config.toml
n_layer = 11
d_model = 640
n_head = 10
n_kv_head = 2
head_dim = 64
d_mlp = 5120
vocab_size = 19163
activation = "tanh_gelu"
norm = "rmsnorm"
norm_place = "pre"
norm_eps = 1e-05
positions = "learned"
qk_norm = false
attn_scale = 0.125
bias = "all"
tie_embeddings = true
parallel_block = false
init = "normal"
init_std_qkv = 0.0152
init_std_o = 0.00323
init_std_up = 0.0152
init_std_down = 0.00323
optimizer = "muon"
lr = 0.0173
lr_mult_o = 1.5
beta1 = 0.93
lr_head = 0.00524
warmup_steps = 200
schedule = "wsd"
decay_fraction = 0.666
decay_shape = "pow"
final_lr_fraction = 0.0
batch_tokens = 262144
seq_len = 1024
doc_mask = true
z_loss = 1e-05
train_tokens = 1461000000
steps = 5574
dataset = "wikipedia_en"
Each number is 128 + 32 x the weight over the matrix's rms, rounded and kept within 0 to 255. Layers, rows and columns count from 0. Numbers have three digits each.

# layer 6 MLP down, 640x5120, rms 0.0379, rows 164-272, columns 4992-5119
170066112122139113140136077124155129110082157091088134072111070061109140133105110205074143108171141093145117147144118085143107116123122127110046103149110144143080135194132132149117088123164123120091101127106172150126177098111100139082147182090111160096130175133126134149165123091100147108132158137112127123144143067107143091067196107101119138141149164166150084114140098098145130156148
099148086052121142109163102081096137091109170109120143134128125121148079127060140156158114165133102197076116166111081123111087049105089122102125188130148149159139086112159184146201149100104105167131189114101143115139147135149121098155211155115111112131104113066129095122068102131140126095150170134126173129144087176142146136085118150109136129128109185101155109135113116092139117126090
176136134169126177120126141104083117197104125071171134160111153148188173168136181124182104126115083152140177160105147131119126143094106132142158178077115160126159185160118162131134145093123109037152110155146124118162121129129150109131086161090153124140143147121067117136107123075083112116176112152117132172169116164126119096099146093103067076140103098140164120134124082130138150136112
106092146101096103154127133126069069089156085091107124157124115093145148090135114148094166141118128100112078128144141106050131198136123158092099077125132130131130140090101058074078120101106148139181077141102071172090121124139157149168122143114100062131108066169107158106150109128156122133090105109133112160191154126116127170122165150168129143175101157158117095156141147123170120115149
101165164140175149146157129136062159155136166119086128125148100117155134086151120129120140169135123134169095114100081137123069133188188087133160114117163104103152136149146145148079107147102153140094176141192090152146111102142133107113096141155122185127135104106180107173111126107165131149188067140116137140139192141066125111112103130116142137140160134116064126162098153112073148096087
154122117178122131133153121154119150073189152128117203135158127130109192084151110158110094136089141191064109177150162171113153077158124154071158093103149129091108168104081150178141105099117190103125130095149122120096054108165147200158121149128131133132132119108094063146113123093149117135118144038107121160165103108063075118102133107118186161094157117171104075127097142111080205128128
173136145091144124099097148109117123175129095121127121062083117204130241138151124113158140175157188133165104153153087176118107156112083143156124126132125171122143109093112153119157151090114182104141130121166132177164197150103148141154171086140102109122130157084098121099128116144086166131154119117123102140176143096107135101188122171158133153166069153129119145148103092126123128108154
096166165096138120117115122120124122147104146154169168128177072111128117047084112136062130142110129095073200146127066122103116160161113123153105100113007148107142093115117118111072166136149134126098158102115082095119143101152104101130162202152128129119152156122117138110126165133159059133128119140168149122146161155179107150119151170133165140147161115122174122140166153122121164116096
120078140106110102151127114138137164120179145124136171043157127149111078103101061120176105101081147126124170164160130080120146134088124121141113135170140085144113071075178087100121129090078148120127086127103093158117155130103053158109177089102150123140150147101106121179080140115157087169099170175147191092164165168139058113115080131117124070146115113178123172179139072133139126159099
162083146095114148080123129143124138099120087166144210075163143115134119214118198133121066173152171174158097096141133109114102118100113129161178102102146223066146114100061129120129125115198075071084137199103133152145088103156143149131179154148163120086167103148104162140120115089118099152148068109118171172179075131166123134079092135118103108143122113113104149169121159089105156110092
093104094091092126135153098177139125176143115140147120121171153126158109037118067132143102164145100130171147083078084107087147121146059130144145173088105120183122151142165106101089136102113135147128092122117114118067109073094153135181098128089100111086080092211064184159109125120154159118181162126120109174134144110159068119181158106123132141109114121105132120104131094083100134127141
136102164081157120140082144124111094158157153116127124111091118139079107166107165131168124102071086112126162161183170193102087176101124152150147114186033146047104141120155151153126169107135123095142156099104093146131158159103121114183129101110138132065208119153066106151092136126205149121111149107174149193119163130173170166077083110135149097125126122075120117166180104152135155123137
146192172154101160117140127138152088131170169097068183152144139086116157114174127114097147200164122175152050075174184112144113105087120118092156102136132114104096083089139125087144095116145158168143086111173128156157147168098179056126085144148102152119107087031097101144090091161077165113116046162105100137142105107141191176099141151142127103124184141110178107142132190102136094144079
088158134112088179113142150121199111161126110099119114193106102087151135155093142079095150121109189125115093054172188136159154151104135126141161132160135127120105130150111187122165073138184151151082137174141101150157178104131153082188114113130172164142113090129171183171142077099150142144101059029101186095104148105155149084154129124143173170106112100157124137184084155142159155124079
145103117127186106090135138091172131134121156152105112105108203125144165135147102116191127167122141142140107167150135149132146090150109063084123130117130086136071126120099179135104164130148104141149131153130153121111166114088151174182092127132109171148079080135117147142133105119134096115147172114102157137108125141141139098163103110124123117098086117120146080108058113096113147095175
101132090131090191093139154155169141118095135083117100160124140172132107056145123077117086136102143084103145123142085117062122146113146114116097157100136074161146134135152086150080149093070119123062129135129161131102100162113119145160104180139098139148104102139136127179144123120118147130148175130085047115088199068191143098129058140159098137124152155122120132086143108129156166066115
116117116179145124194133143128149128124139182156120092114142133156159122072085117149094131122112076179066203197102177136107100135107214133122064106147079147079116142160147156144069107106167153177164145101156083131113078156100173143126123125150160080083132147140160145144082152145190125145121151075103070086152101158086097130133112117122137111082096143183160091148149118114132142143130
142093124183114151088152152095112114147169157163145148163116136144124116122174148124145135147104129139109119148169113171142105102125142143107082153150101116119139085112117136121188177164190137104104165149169126082143166072143124178119132088121116147157120143108135113066138095146086107120064133156132074142116111140135086130067185126117144150091105069179166163115122106092119119116118
099143081132135083159091087122128164129143136098114103128073157056112142203175072115072184143126035154147079158144100189128127150110135118147070121123107157170146044171145181153163178103095104162085140045186143103111137112170144117169140112122138093155165157114138108113108073109104117099154189076100120117090200061111135101188124148128174134150074116184156162168103085126158146115122
174129130119166117158115125090096152133118119116126116091107129082116145115126122142197154109125061112175145156116104157134120126118110132106192155150118112076118148154094075123051106137111130091141108111124087102124126141145095151143124128152109192123162122131086103132118172121150173085167137177116117171098152104107115066184092082131136120106104127109121138132135117134135135096114
213134099098135107160063162173137117100117206125153101130133128176100095057184112190132158130169130160107062110160131144136172076168131139151090153115149143177096112131173146115210140183163096117101138078153146112144136100149117120119186112143159133101083148095136103112143164130131123146115118110138135173122124170161099103121150109115104129157161135142135122095116142139110113124147
155109129166119128129106070139136086120203138055105181183101098138102110167126088064090167148108107166077158122099151151160136146160163118155142140179132103071149117138123174095115153170109144119114135135127152129133087135062126143142078096119133108117125170087134163129121206100111179125162132161159203181102142119186159138121212133114180137171090081094103122087158096115153161072069
126160170137068075109150124130130140183137053038128174148187114094105091109144131052134156158135107110163043154128107139106138131137137109119065124133125116174159077112157118137105088099119158110109140189147077139108140146129130148135165141089107123098139049153126120125126070115103107194143089085157116124143124138114147132125095120134062105174171134150149106128158113152175127090171
139114125095125078140163190142082127152187125138092101118134156121167063063121122150128095086118132123180138088108081139111089132140200112127095117115099125148173153070073174120152174198174130089092131166088167103146153125130195149154072124109099138152145124213113085137155094087122131134154172120127037106128169066156123135097114143170167090165168144139093134165095108071117169183115
124121070152132085160157132161115084086138121151172174075154091055140081082164176158116106091126123166125097151175122169144098096131139121113140158119135148127138101153185140070109136132142080128138131114178130141105116114130162138118157097124162133100166062173162179139112130094161139107142139103157228154128131140127167051114101087104108117172127113112124089108162175141120167115177
133068155120150018101134132112178132203138065122105135163154111176159108172115111115197160133145089096114090125204166106158088126129071093115209113135162099118106068092127123112156086165066048132088069072109090115141143165125152138154089120100118136174076082092133147148211118130147109183126118114091054165144109110133091045122129122086088132130137121058031098124098092102097129156157
141109159086126098179098143102131133158143157198165131158146151142095143140133166164153112140104087118149117134159154114158115182128114153125176167135182108130134086133125132101107080137147152092107176146133147094093111175125128120131118147111159072164131122104123134172174128130102122081169130094137101147141154182115167137066141147157150143144087112127166065090081104137122168141114
157177136114106131116116167125121115127159194077147159140166148100146130106192090177067129048123125153131080129102105107155115143093058141135118061102202102096086099146130040129122079117126095121115139074139074185118146155147131117134157088132110132135194224140081147114153050086150081143146134093107163183172082143120144220103168135181082085175138108184153139002149113101120127089138
136117140176155126109130122112125099050093089149166160138137092133070113087118132114171089166074170133084177114151139140079221108136143046100179152163125143131093122181083123131103105072175087134131124149145162115129116090123118128103117057105111141165144148172111113066105106139148131155065075220107143104075152171172135148145177167124185130137145167092219120102142130194146125097130
113172179108086160142107140098152129089121144146061114093102119079126086135182100115110176140113125147189150124148135162138095137118160149138069190149038119104083143109093184146148099140124121155072144089099130163106154150138099057124087119068143137135204120112151182146102099088136103111099130115097147142120076096120092172164125083182101166155109108144098101143127126120129128119089
097103086131159126152145143170109132148172111148086121158094196148131102132144161076092130139063141155203111112094132120157088107171136135175086159150088170120153098153146089114179144095121052100163171098105166094132116103100121062142166124090175119149084083147107137037129113078167129099127144148087148161100122165153161144114158070105118083134104150153100119129140137121142078107098
137150119131193105102109136126056173109131145117121146118151114127137097121134064110145113133089138169095137098154134120177117129121160128169107171125108137146144155102132116136151153124166115122162114164077160069170144110115092110081164119143098144115131188193162144091159176116145056135143094045179123090194175171121081147167122125083121134103106077156121171042132139116119146116143
179127170131096145036150062135154105077175120125121140143137154094136153135112113122069137108135081128062140102119066152159136117128107112125071180056137178144190162103142161144123108150129097104117143062146161125102138127140141152164122125150114196130144157089123171083157132173145063179101178124091130143109089084137131131147114079139096086113073084120145155132101084112133173127135
113095084106139176100102140135111139119095159160133163132201133149123163241129131083149153125124127162127141143072128184113168134159111123147120156174111118155129075121150142148181132146134115173150126056154151111180092079132137109160144135086100100132165089124108086145134108110159131095172125189146119073106113132158132163141192103112098163136120077141100107150068121105156175116129
110151120106073101157086147088149098111063136166123089158156144079121153101085109122191115138158146101201169122162157110124137158153121118107129104151132194104097125190160129085180089136152168076167101163157143110156138100112138145133152088151141173177139173108173105122135111134095167131119134162068129128167177121080127101161086165171144081141083155222116162142114082113118116150150
102146095069160185102142119125128144131123149172084134143094115099069135075172227068089130147154119141100137097090186159085149165067121081102126174153165128125125109180123178098156145087095143077140137117110101117142104154118147110151136107130126091158155109182177136113162141162098106142128156175121224152178114176164162144097105125099128085106153121116153129151117165170032142102140
101118125095079131071105192147164150102101123144082073158125138126164182161136146090159129110086173119110100095126070163106119112155100121091125175083106063106129172108179166171157071120134163096128073104153141132112041181119096145143124140147163102112164083123095079110075167117143129099064195145141035101106135129086097106164186132105148115110064150129147131123114168132144106124135
109087153144089161141105175202125137129072134092134205138135123198103168047119101173144155103134150125112114089135134104117119110128143090170151144171116166130105142118115160106135181142124107135179064103135143154085134174101164112163124178107149129090142067140117132141096197120093104118177107179094114207145129107141098122117207128142127131128149151116095124128121139046141113081106
156153146123154162139179105144080145114139123129125117157157155123105097155065228112124124150129172110141149105110200089103130087086162177127151106082191111153161097151132102129137121097098097156122168124119137148135127137111151054140132095095139122132172101195150156142152156139067144133176169092178174126113099084100098118083140122107074132125164132070174149069110137122199100230114
172148138133122171136133118116108180152181085163096105146083068146136098157077120097173116136077115132076186105100142103145115099210131095138100063194148150129153089157160069119059113107128070111091194104115056095146179163072114144112132074126181145142164141147136156134159114074109171132137149026113129099145129098082069123166134055170125113129088133112144107121068138141201119127174
098133202137111153118108129127151148079135110079109083078167197170104053124178129126076113097107074142070145162167136102130195145173161122124089064126109089136103165144158140196118108149103127123111161088152123150158137193142126069132097154148153129090122146126166085067153099113133142153151053207102071116116137089150091113096042101134177106150128066117114075204141155127125176131111
159111163130084255145073163173093123132102143137106134174128091138150122141141114129158170164190110142155151093151118159112196124091141102124146098099152117174091106157171173138175151088136148082084134112194157130086075158106130144131088168104128128176098136109085083103139178108150123125103185119092165122126156205138099137160091125113090152119130174186164128244124095081146097149081
098088139166132174182080144159117130103138144141138167116148085136145128075133123125133105113095071058098095196082120176145110096153165160107104109142100124153138093151155071133137185112182129137132113067151108079137111217179110110106160088142112139121113116092088151133177164040094123137126138133145091166139121099163106157103193139161140181137154123131082112165068095138119208106143
155159137074159115142153085159123057134109119092093087151146124101166099069166151151104135090150080160145178167150091066168086132194123082072094135113142107196154134064105152131165176107142176101009161163093124137134121112147150128131098144148119108072123100141135121093119135119123160142037148145095143203074201147064149114062058159153090115146097088136151118105102137152123157165078
086127164134172135124175104171073141167126135148129129158141109124127162101079147094149146182081170126091144153149152164174080171150129114112153154168123158122134113084127206164095138077122157153125089117113112166164056090115146114175103157101154105139137169129122161139136127069087111141075164187152109144159089073164112156098159081124105072141166167197185146120148134125126141117164
145204151156139051176126135139155147111201106149093120112101117143149150185122124164123146095149078099110164112086167148110170183163100164167177116129167179105104074139126116121101051121106155168168127183113124117105066083153096087068109129109135136132179128105168148076173102091128073105165141084139106130112110159187153141111095138101122149108064102152111135138085111067173101164104
134180121111119106082132128119120130136091165093126172186141129094138124098165135096140138192113143150112127147137221110123114119140087133119088097126183155159155152163160141140078099104084183156109074078150151144148176149105137131119170092082092042100114100158141134129114126087103174183178138177158151054135131084177117150176091157139136123088176125078152138154146207080122162117145
084153143105129094124163121110150133183113153120160162209113121100109120085124152069062166127131161145094209128141077131145180089107153155126129151094119111143158132109159097155153133176177134176184148168148158125188139139178179156110087194078139071161143166156130124100092139092183201132103117146203079196147129112139143109147165180144119116111168129111187099125110080135169180122149
154090124142135099126148165071092124133075109148088137110196155193108036153183123112140154191109171132138163179108141126121137130130139111124096169164144166123072107198165162173140128148155223113177120092143151113143133171109141076114197061162160109136152119127151095101163100138144093131100142145121093171152163141091181152148138135079161127155185153154136091097134172117051056183139
106197095100135165114083144144153113118091120143147122072147140054110121135152146096106106067114122160126111153098118075089096164204114123165100131124147146179113127144164137107158150194162131114156116102200166136142170150151133098115150107109154144121160102130101182171148170099105158094172154094166141155110143159120199065123135133126124157151074185083116206142137102132116042119150
135176052167157138112147144108126178176102133140112147118160156089113100177087143138157130098171153124123146143083120139140130145108139141097142170151140100104193090128115093156123103136144160173161154191080098144140171163100138104112148159146085152136145197107139102109069163123091082137097160192132093126071120121062134102082107138044089077151094101100105108092173139094144161133085
138116160150114130134108135140120149167146147103099087152140154109121148157134077097156174038160095105101123162140098127144163097142181173135106114077123166161096091180102126120196164117134187129132145106136139105136118063119201145088137103108130190170059116109156141153122187103117098184129168088071154135177111073155157149234158133147122115157068189129156096124141159081095112133146
158127105092117178140089097174145097063110089133103065126133103143156098094106132160123161118164077134144188165160151128112050071169123078085109150136154069130138179105119177141047124083088125139081136133084114109138112168191128128160127055081127145127114092073151141159102042071129092143137141222096113105084098125156100136105095155150067106134164145144143104130152144137092139121135
155079086117113120081074076113106100171145141142123169108090165160147069174135159099082093126099067153189125183132171169041118118135129124101108107120143178150146091107134114089165083177115187141110127115147099142140107121059072153161133118067135095146113152115155117117160158127060140110065131112067056155127155060146078185139123091109119162067165145155090150102142126156136177127126
135139105054097163116117114156102129168138123155148080129094130144174100217112139170159095121154139119113136166149178204139177085153117120166119135095106144150145148082133140141126121134151194127191143108068168119144130041133114150149077133123130161112096132168172171154101118178143077132147131125106142132150130118118141108055062044056128125123115180104133142133151120062167128189189
118113162152120083095129140179141119153121112147083143101162134144113159139093144106107133194142175130142128084187132071201161132119124127126162094184196096186171135121168204108192117155088100061120054133152082124151154123114111119116114125103119175086150118187147154141182061149067119123117179054072151140126156100100118085163128084144123108121112130139175164101148107072149094100159
054154106183166056127080130130123170133129162121097111047087135170115094164168136080156157121180111139175127184076158176108103158189130136164143169136163102128144134123117181144101110121093137149097107186131106199127137155102157171142143138133147112076128171157186140139132115139177118137165149147197166130037124104080158121133155123133104111135141130164194140179144111107113081134128
106088093170100092122157191100132138149170146146140170148078138118097167113163079133114096164158103184121179172078125169101165138116079126110092171126145168123166162171076154100115106095083127113171196102150103139073121143182112231157172127160091173071094155108138158109155142172156165135090211111178161173083135139148088211159138114101145138188142127081172176133131078156095129105105
146166150104103145213095147141171169145145189150139133122152145139131120149153173213129169198117070108126098087103144080089146104114136125209101112151121147134100150084133119171138146149105120196195184138192118106153168126134119139082123136136117076091128161097147149109143206099163108108159110117149171216115113187091166132129144164177186128144105118169203146073147113097155142164172
141130124176169146144155089148163073098096111120114043179201147162122173077123127153206126139120142156109072127133145138107166109145040091152115175131120141071141131137086191209130135116138146146144133128186107101193141121124181092137102177109127098138184107140116143160088165120181126090096164119126098159124116123097074132131099138112115117163163181127183111120088119114135123150155
090190159106068104148175162138127164197126064127125103030131087112120133073093140144098119164086150094128102136161133156135113204106149122114138126148198078189191106125073112152122100122098093127093141107104142075127163121126115170122110110190079080145101088200195111106145181117131110116116059116155125146107120104162117142141208166099125184108127126150155129020100167204107092149118
079121117148113120086150149129115141146146151143129136118181098114064136115117127119078132132111089163025080105146128133173164154144155107160153133133191117135106154161143129106147145185068134158106191152086062155135186164126132057112122155121143128143140115093112095100136128077164167096125000120137115119136083109085118147152176171100189108140166116141065111089118093122090177118155
171167062210105140039115070139148128116132133133102138100131117075112152171105103089134132100061134104176094159110110106174088153113155115075126150170144056159127161147160140113137118074201106133154113187174054140175131123179107189078131122144115141139143173136144143101162148151118140141155065092139168171156147081131187081123123132173085053122134131110116138121154195145138096143136
076163135163184109135042104180170141101094136115120121191099130127148102202102106123139147170173185165184068116109127156141144115117101144153106145122102110151115120184103121129175134081118115133121103109168138137117146115142101077161151148077162176072132104136126081087132150108087142091192104133165113091141193099161029077141212126207140106116119131057185139117078163116125163093133
152124155127149139108140135112179097090161107101095075109076131094145161157111069104108148111061170193153115061136139154199145143099106128146183157089115163095089126118146118082233063183085099140184129120134094110113148113067143102088146120066203124175150134151083132119108120091151060147159100102117163130099145138180111063090143129101078132139115122146135189187113163204167181120092
112155119146173126124144171138180082139087153138095124085140145113167099133148144173129189121096141107143112147080125102109115148167061148150098132107146090152124150175144187169107102129130133119104091137122090159109076100156082135059249143141138172158112103089093163165131176103169147156156090178139206092094093167137175143146135108177152155124175157104104150131166128153109139080134
077124145059124094155149126106120122186100097146138090102098134127109149199139119166212132133069084129160106106156134144098155144082158071171108170139163105050121163160111095142150132081141150129127105123128103132093108149160145103139111148141110112117154107163124126100200135161124120139135091145087169085152119112095143097151166116151105102131131145111094050116126128107120115132174
107184097110117145127200098186147066177119090137109142125140130187091175125151103170160111163150177135109138185114154154150143110194134138126154146147115140077152169181119135081123147159174127151121057104116200067108129105114185162151118100110106141149120157123141141158163093197132128101167172098135123134074105128173113173109113155153160163146069118154089105104113112100166146109137
123182121126104124130179184106188158097113122116104072114170129103126061122042099117102118159089061149155159114122139118057139155085165155172141063112148167082154093149126148138121133106130122129046134115153163125135143144136134125121144145164131129085162168131105129191158156141143153101083129111157080116112135135113183124121179126143112153051068137119061155175154148107089165110173
164151093147127047138135120165101162105177103110136115107120102122097112138140116149173119112168142099139163126104160115128120083112120134105112134095158115086131113145104104131080126154131086183130187126077103171091070140103114129110166060152141140103052160120109122108154088155112155181119113140173154118114150084090131133120219150088155110144092133098162137144110080089130161154140
115087079138114114147149061151181143136153039134106066230122108112165143099137118106178119097087085101163101125183115130096175130164106071169126118137136151136142145150117116116134125171060084149104186130148147107057107078143161134030091187089118117097136155156123092102125138157141130177131096093115155135128126084137170171158116106138159133134148096116100139171117124128157102098177
120115142147160158091121132161136122050090097119089118087178098126110114125172111059094140142149199107148107113127101116162080076122141117120126097095101145103111170099183097162120087108141166115129142117176123143152129190116104151086103130154125175150141088133161138112131082119160124150164125101134174118102150152201121127161132155136160081130170098159059127093141143086133061152142
165081109168107183102103196051110133106116127158173132110159134067088157145126102110128137144095147076107179103160051118131141143086133111221172143074105164136128115110159121130123156162143131132137127125091100145129113090077127145108182124140086177076104175148057123126096121203136177134109130154140138086075088189157132128122152077070069146144095082118112148173107169133169139135162
154107157129092144120111115116159138138170115162140106167162071078148121086152130178102101132112132091079131117116132108170136080191112138054102137113168116123047142148132088144080142096056142182107128148138126075108137132125153128085125147148130089083128104158138141066037108110167125121077120152183090091139076124151151184187141127075097132155130148159116043212149171193164123156096
084055165146149187176103086073107138137120105131135065168071063030178207104135130106122157080114164079104143126092049131073060106084176144129144171131094115178134153105125169073122165173147116130097154106142130193136211118117107091173164079171111093135097134129142094162133189130118089133154052129102115108180124084164149160086098153188178164168171090110115105107095149092178129158157
109117101162107119106101141124105141167138085149184154093152105102170147115105088175135132067137175091080098154103135102158148104112108132076127073145095191124146102117160089124176101178155180116121122182156128099160077153143130074108095115171088130136162137161118133102105090159126110100108117179087118108168139088149133098124128140120149155128083153149113149118114091183154178157112
122175082072195100096097024138149174129141124153192165118133183119125133151182153125152117152145132143223132127132155190106132179138102083108108115105161143137106117154058153115073136083133122077129147135099077118143124104115104139098162104132167061146186151120090118198113129165122118128091135142104117139091118110148126096184187114169118150143108151146085130082074143164158071172115
174117102150119162119130084178128123058089118099083142137155142154100132216145157082087186109122042117130169104113157140119132123153131143115140137154141174128099147093076164121215188133180112168084092144153144162135136217108176162099068153162152089121153117101136100126101118144145142180098152140081103162112157105098150148105099126124200092167120153138086115157110117156089160162112
109113103146130049137142132086113131129109118149106107117104132156076140090109102164143111152176121110099173124107145120170097088127107112097137113175172091124100135105138088159147083160123136144118081179163159140095174103124068099098120081197101075123105140091165074106104177095147131155123162142154123122213138103115156077153173143101137096142141121132123206053139115134108110168164
159141137106097189119162223080148125120104101142119102138120130148079159148213098097123171076159143131120152215118148106137093095117143116141174127164085123162139077159144174081079107106167149155162141216099136127152086128135131166125199081070116106114086113150128135149064140088179152085096161115139121086146092144090166124062124100096127102115094114157110122162157135097159111137173
136138148177147092142207156053115082140179071119146083126141073140145151232141088097137144147099051144151167159092138107143179191098094130148153169106170126101139120099141094076100136125152077125095090149142181119128131155119115114106079153145124165091103124107123072125131147172174133096106138150123161090097112071129076115126124129180142119066172111134120126129125142164091134134176
118141119111096153125145156144115133147140145151176208128111134175205131000155100100122110109161091105148151125142123117155121139173152118102150169160160133079134109095135167127097155119130130166129154144182140131087103098116121118191166152106140088146137088129114155095112135124165098154126053133124081122095127093115090201143102117140193138100117115069152116104145123064140080074103
090098115092134150123131099120115170119104146181135135127131139070076170102143159179136133157166129116105140178134140101134159159127112133107117145114129094119135140135107125141118125084057171122109175134104093099176205181120140157163113074121077178142156142165163102138058118102188152177184158085177123113162117072018122094157081128137147101151120167152117137097153152151136147179128
157092189185102128139126145148156214120128063129130159094035132157179115170107114166094117146170135120100141116146118121074181081096145128100147091142123123156128138141142160147151147143116160078179184126146155139121058152139139120130167152179135122109163163173119135101219163104157131111155095137085126078161146097120140149159107110170115101071094067132136132091141146108111155092125
117108114174153142049158108123160063177094131113128177094135139133077081100111156076232115101129201161138167105129128092184084125115160064146094173133187169130116094160160079083136150056189145178136131133122100135185127162126147120166096110085164159123115193129197120084089156133113129135176212192163075133121096144168091141120143136105070107084149136081141165085120100105129057151181
115126085153115123131139160107151098152143114151113097169153132064122095076159169090108104161122157154157108169125086125075089150128063099135101093135126121151130158145166128138140104073107126147167121131115118144130112129133118146083127090133146054137121105078114167117166140136092053147154127130095131136105134209127107133097134179119147181099165152128162089114202104136157170109119
145132183171096146161127100145106089101107163196103122139167126092119128092102093095123133149113157108089188096125148066119080158138119081131143128143069139103168112127082100131104104106124106174096129130175141158102076106126105151140204118168150129089130076134201127141095061126121115121116122113070104124113076134145116095120118100105105099145177063132102089203119152141131104095157
167094105114131083120160132172141102126145102090131128167108088151098161113128197158128111095136127178037145164116177157118098144110075154096152048168129140152137130107155142105089119158078111137103163136115109138107073121145158131136100151196145074137186122090130145128070112134122135096078117159163112158131148093098201110065100137135227124142128134093145105110129143093134076111139
127115089122150141149116071076159113122128086143141148126133095123119132154103123081063123172101129076026153171103111138004100127089133028100092086135143111185077113072110073180130136134114117131088106140118126155108144177121103158140123158139117122116189148115126096136144147095094135123126071144165098119121063155125088119206112127127131144170135119135115162111127112142171154183125
120111124155089064144201131093149099151155147068115135078113194111132155125117113136153172116143097157152119166136153142136126202099151164112129170108142134145096096161137155126220169110110156119100209166094114132153129134160120155063113137093163129128113147126158126074144136070105093079129093085152105172086114117105156160104107103115148128133149094098164079111120123145144175098123
145151117166118175189067132108182141153076131132073148145089127126165153136160108134104115128070184142109124122139117128173059159086125101101117129166147066129191114135143105113035106097147135122178087127131098130108136141109156155128159113112130134149148083087117120146141079131131123133116084107104154116101120114158120117125097132142133138134072116066141089120115143086161153151120
148143173088121097131107172165142096135204057100099156154100152168123133161107076170178134188112093105151175148092126121100137111116111130138129103115138143138118164178165145131160104169115161109212126097219165101167113111157111178074180102111175155137128150138202131115100100156160119120215120079145086163130126077102136166068139092168197087062172154140134133076069102164073141111100
122109098115129080098110122103122139160108168123105166102146177093196099142091155132121139101166121138139093104124131094109144120114144154181110091140110144078174141051122028119070104166146105137114100053118168167137143197158088161073119111132146171146153162115120164129138096110092130134126165087139102123155128122096138109102147145109100107156120150148120166108185112080114101158190
115112079106098132120108151155127176116119130147094132178111114110069129141160129136124139103103111158151114105073128061091142093093162095164125096140155106168092087107058155053194115143111174150144168187154155128118054111096109111095079154117103118072144155098135141077110132174132134129112095193135097124120120099087125146140076089082108114139186095123099118162106103122145132131105
199105121128163070160113106098081135110096126126058059132127100085118069117187123000158083110104149127125124079121134149145162153122131135162122123141163113132136108129119160120080151166179085193070093131148099117127135109109077173140126088149173151087105160127168199152174145179083168091109164158183149124114138185071146116119099091138092177127194125137190069149097145080115177137098
136110141101108183154155125119146083115146075080155141112140113129133115205162122130112135164067110135108102069108151153123137116146137111179149160132140119175141139122146115177130136157128057106144148145136066131113172154101136067111099138128050148150105154151128127131142130139058078133137111074176155154134134106162111137173120112129124188112123098094117129113140144075130160145194
141083116151176167121147159092166155129155089150083066065099126111132105118087172138149112100142133138141080111156162113146108194133150131100136151139133138133130144126140118174142151163163092086083156094172113179089121158158117093135111126124128134100154142140180117149138154112100107123143153172119144122151148140109110171100112102144119106110126161149074122112138138110140130117082
066159146120179109077129105104111115128132122125159140113168103154141094097138099138136145140123118152151168137094115112143105121141158118109141067164111118147090098149093131140080083138107145111089159130133153106153106127106130111117102066104158119121149096152182095164118109145159109112130074175121135129059053090154137134117084090099107142139145117126147157232121094117168137146143
194129062188135123103090094114115159130087177112152146138097169140162110177140105134079083100115108116168117084126099110129107164180185111181109088105144143115113142122122128122108115166069159192091123132094139136175173096129111148118108119140153131109105116051123150138073136095169140138147176139042184081123148087133160084092114129182156124134115166120134162103118127126112102152149
109155126112118129098105104178164136160123106150074085077129177166177154101124127136065104185068114162111099132112076155120156112193088143098153109158091146172194081112127108129161161084115148087134153134112093129089142137111092152140146152157222103139121072080099133128117151189115099140202162143134170147123154153076139155085154059086182132081129085141109109099045134149155088126153
159130095184115174136147158114121125180093104114112101178150172144137163204093118182119165175152134189103145108117140159164186150089086121177154159150132125146114149187156069089123161152120092105139181117109110159163119092086187104124130122096114149115139093135166131064127154057124143153101159114100118145172096107142078138209056158111145133100145142108227180118104137147088151137100
119152120171154086062166171143105145117092129145039130137159143122124143094172159129150177097095144132144176146108137145152101166135171121183121156144128106107143138146140140134110143169163091165117151122141139127121156125066132208161119144066190127085150126134063124091121155192144137113092130205142171104178138063135111150094094152094116087140088058122121141102155103139120099133083
154076151115089164106131141104123142138130103120102179094150162127064134081115137090187114182125114150150186173132185085151073100079064093157177075110165202065129100113140158114122179140128126082136126112111094127091166121101114148130134123188176122152099099149087152162120202096113123152196138167144144148132115094100127123117179156184144168087124170155124087134099171104117137158139
098164136161061150145154105107076087104171133095108112150116139078094172183142122162152108114117124107044128115093124136074047109059123147185151100170144075167106119100127185139135136136148150149126180118097171110128126129195141143150176133098141131179135147137171111115124137134126110077156131158114120165154163185112183138143160141117142121152188096105134092186137091108095142061140
129102151161100154160125053106167110110139081115187102144178125086124184170120105133108152131097091117071126107120161222114195086096115126142181122123086152178118151175158149085109134152103149115147084113090091126140130092122163103098096184096084086136132118080133105154131131168136111117112192138089127138131133159185077088112140147096095096153091121174104102042172143063171128103121
119107135061127139151158173123145072131136172139149219106145147174108093148063170136062148144125171056076080108151136154153105115125144162155183105170078141131167063131107186110069130185141120085154099152161154151121160131139127118139087159190125133091137122132131169141122126129105149163086133056128140108105160142049149107209067117133157135069069106117165145113125101150156139093178
135176123132158085185121196096126165156097112214186136130136152166131203142102118084121151126153101102115146112126104104115096134164099149092116115103107171108118135124119176145186135106108077154186125184139137113172112163098096089112114216190164138107170119118117142156108131103077156104162224190171198174102120131184091134110179142142092131131184128143156085131063129122135146123167
119139152105122119142136146088100130152103136147143198146099122105115123080157107164103132124115088144167130115133126090107095174170124119139125124174087127139092117107117129113128168093089096161140124123121127123133109131158122119143169152126116074129147088153154129177099151101139143150127104104121152070156115071112128111124105122105132165138155129124147082072107115145114187119180
167044131167163135108091141123132190099120146168106132126133106090089166148121099142067187137173145108069145077119065163112149112167128107115116146152158172130186096129070181105094120158129138140161183121144146125137134179123175204162144144129156145166117155165161157086124144160099160132153070130163075142143123082148153168129170170117113170093147140176207097169149114132124059125151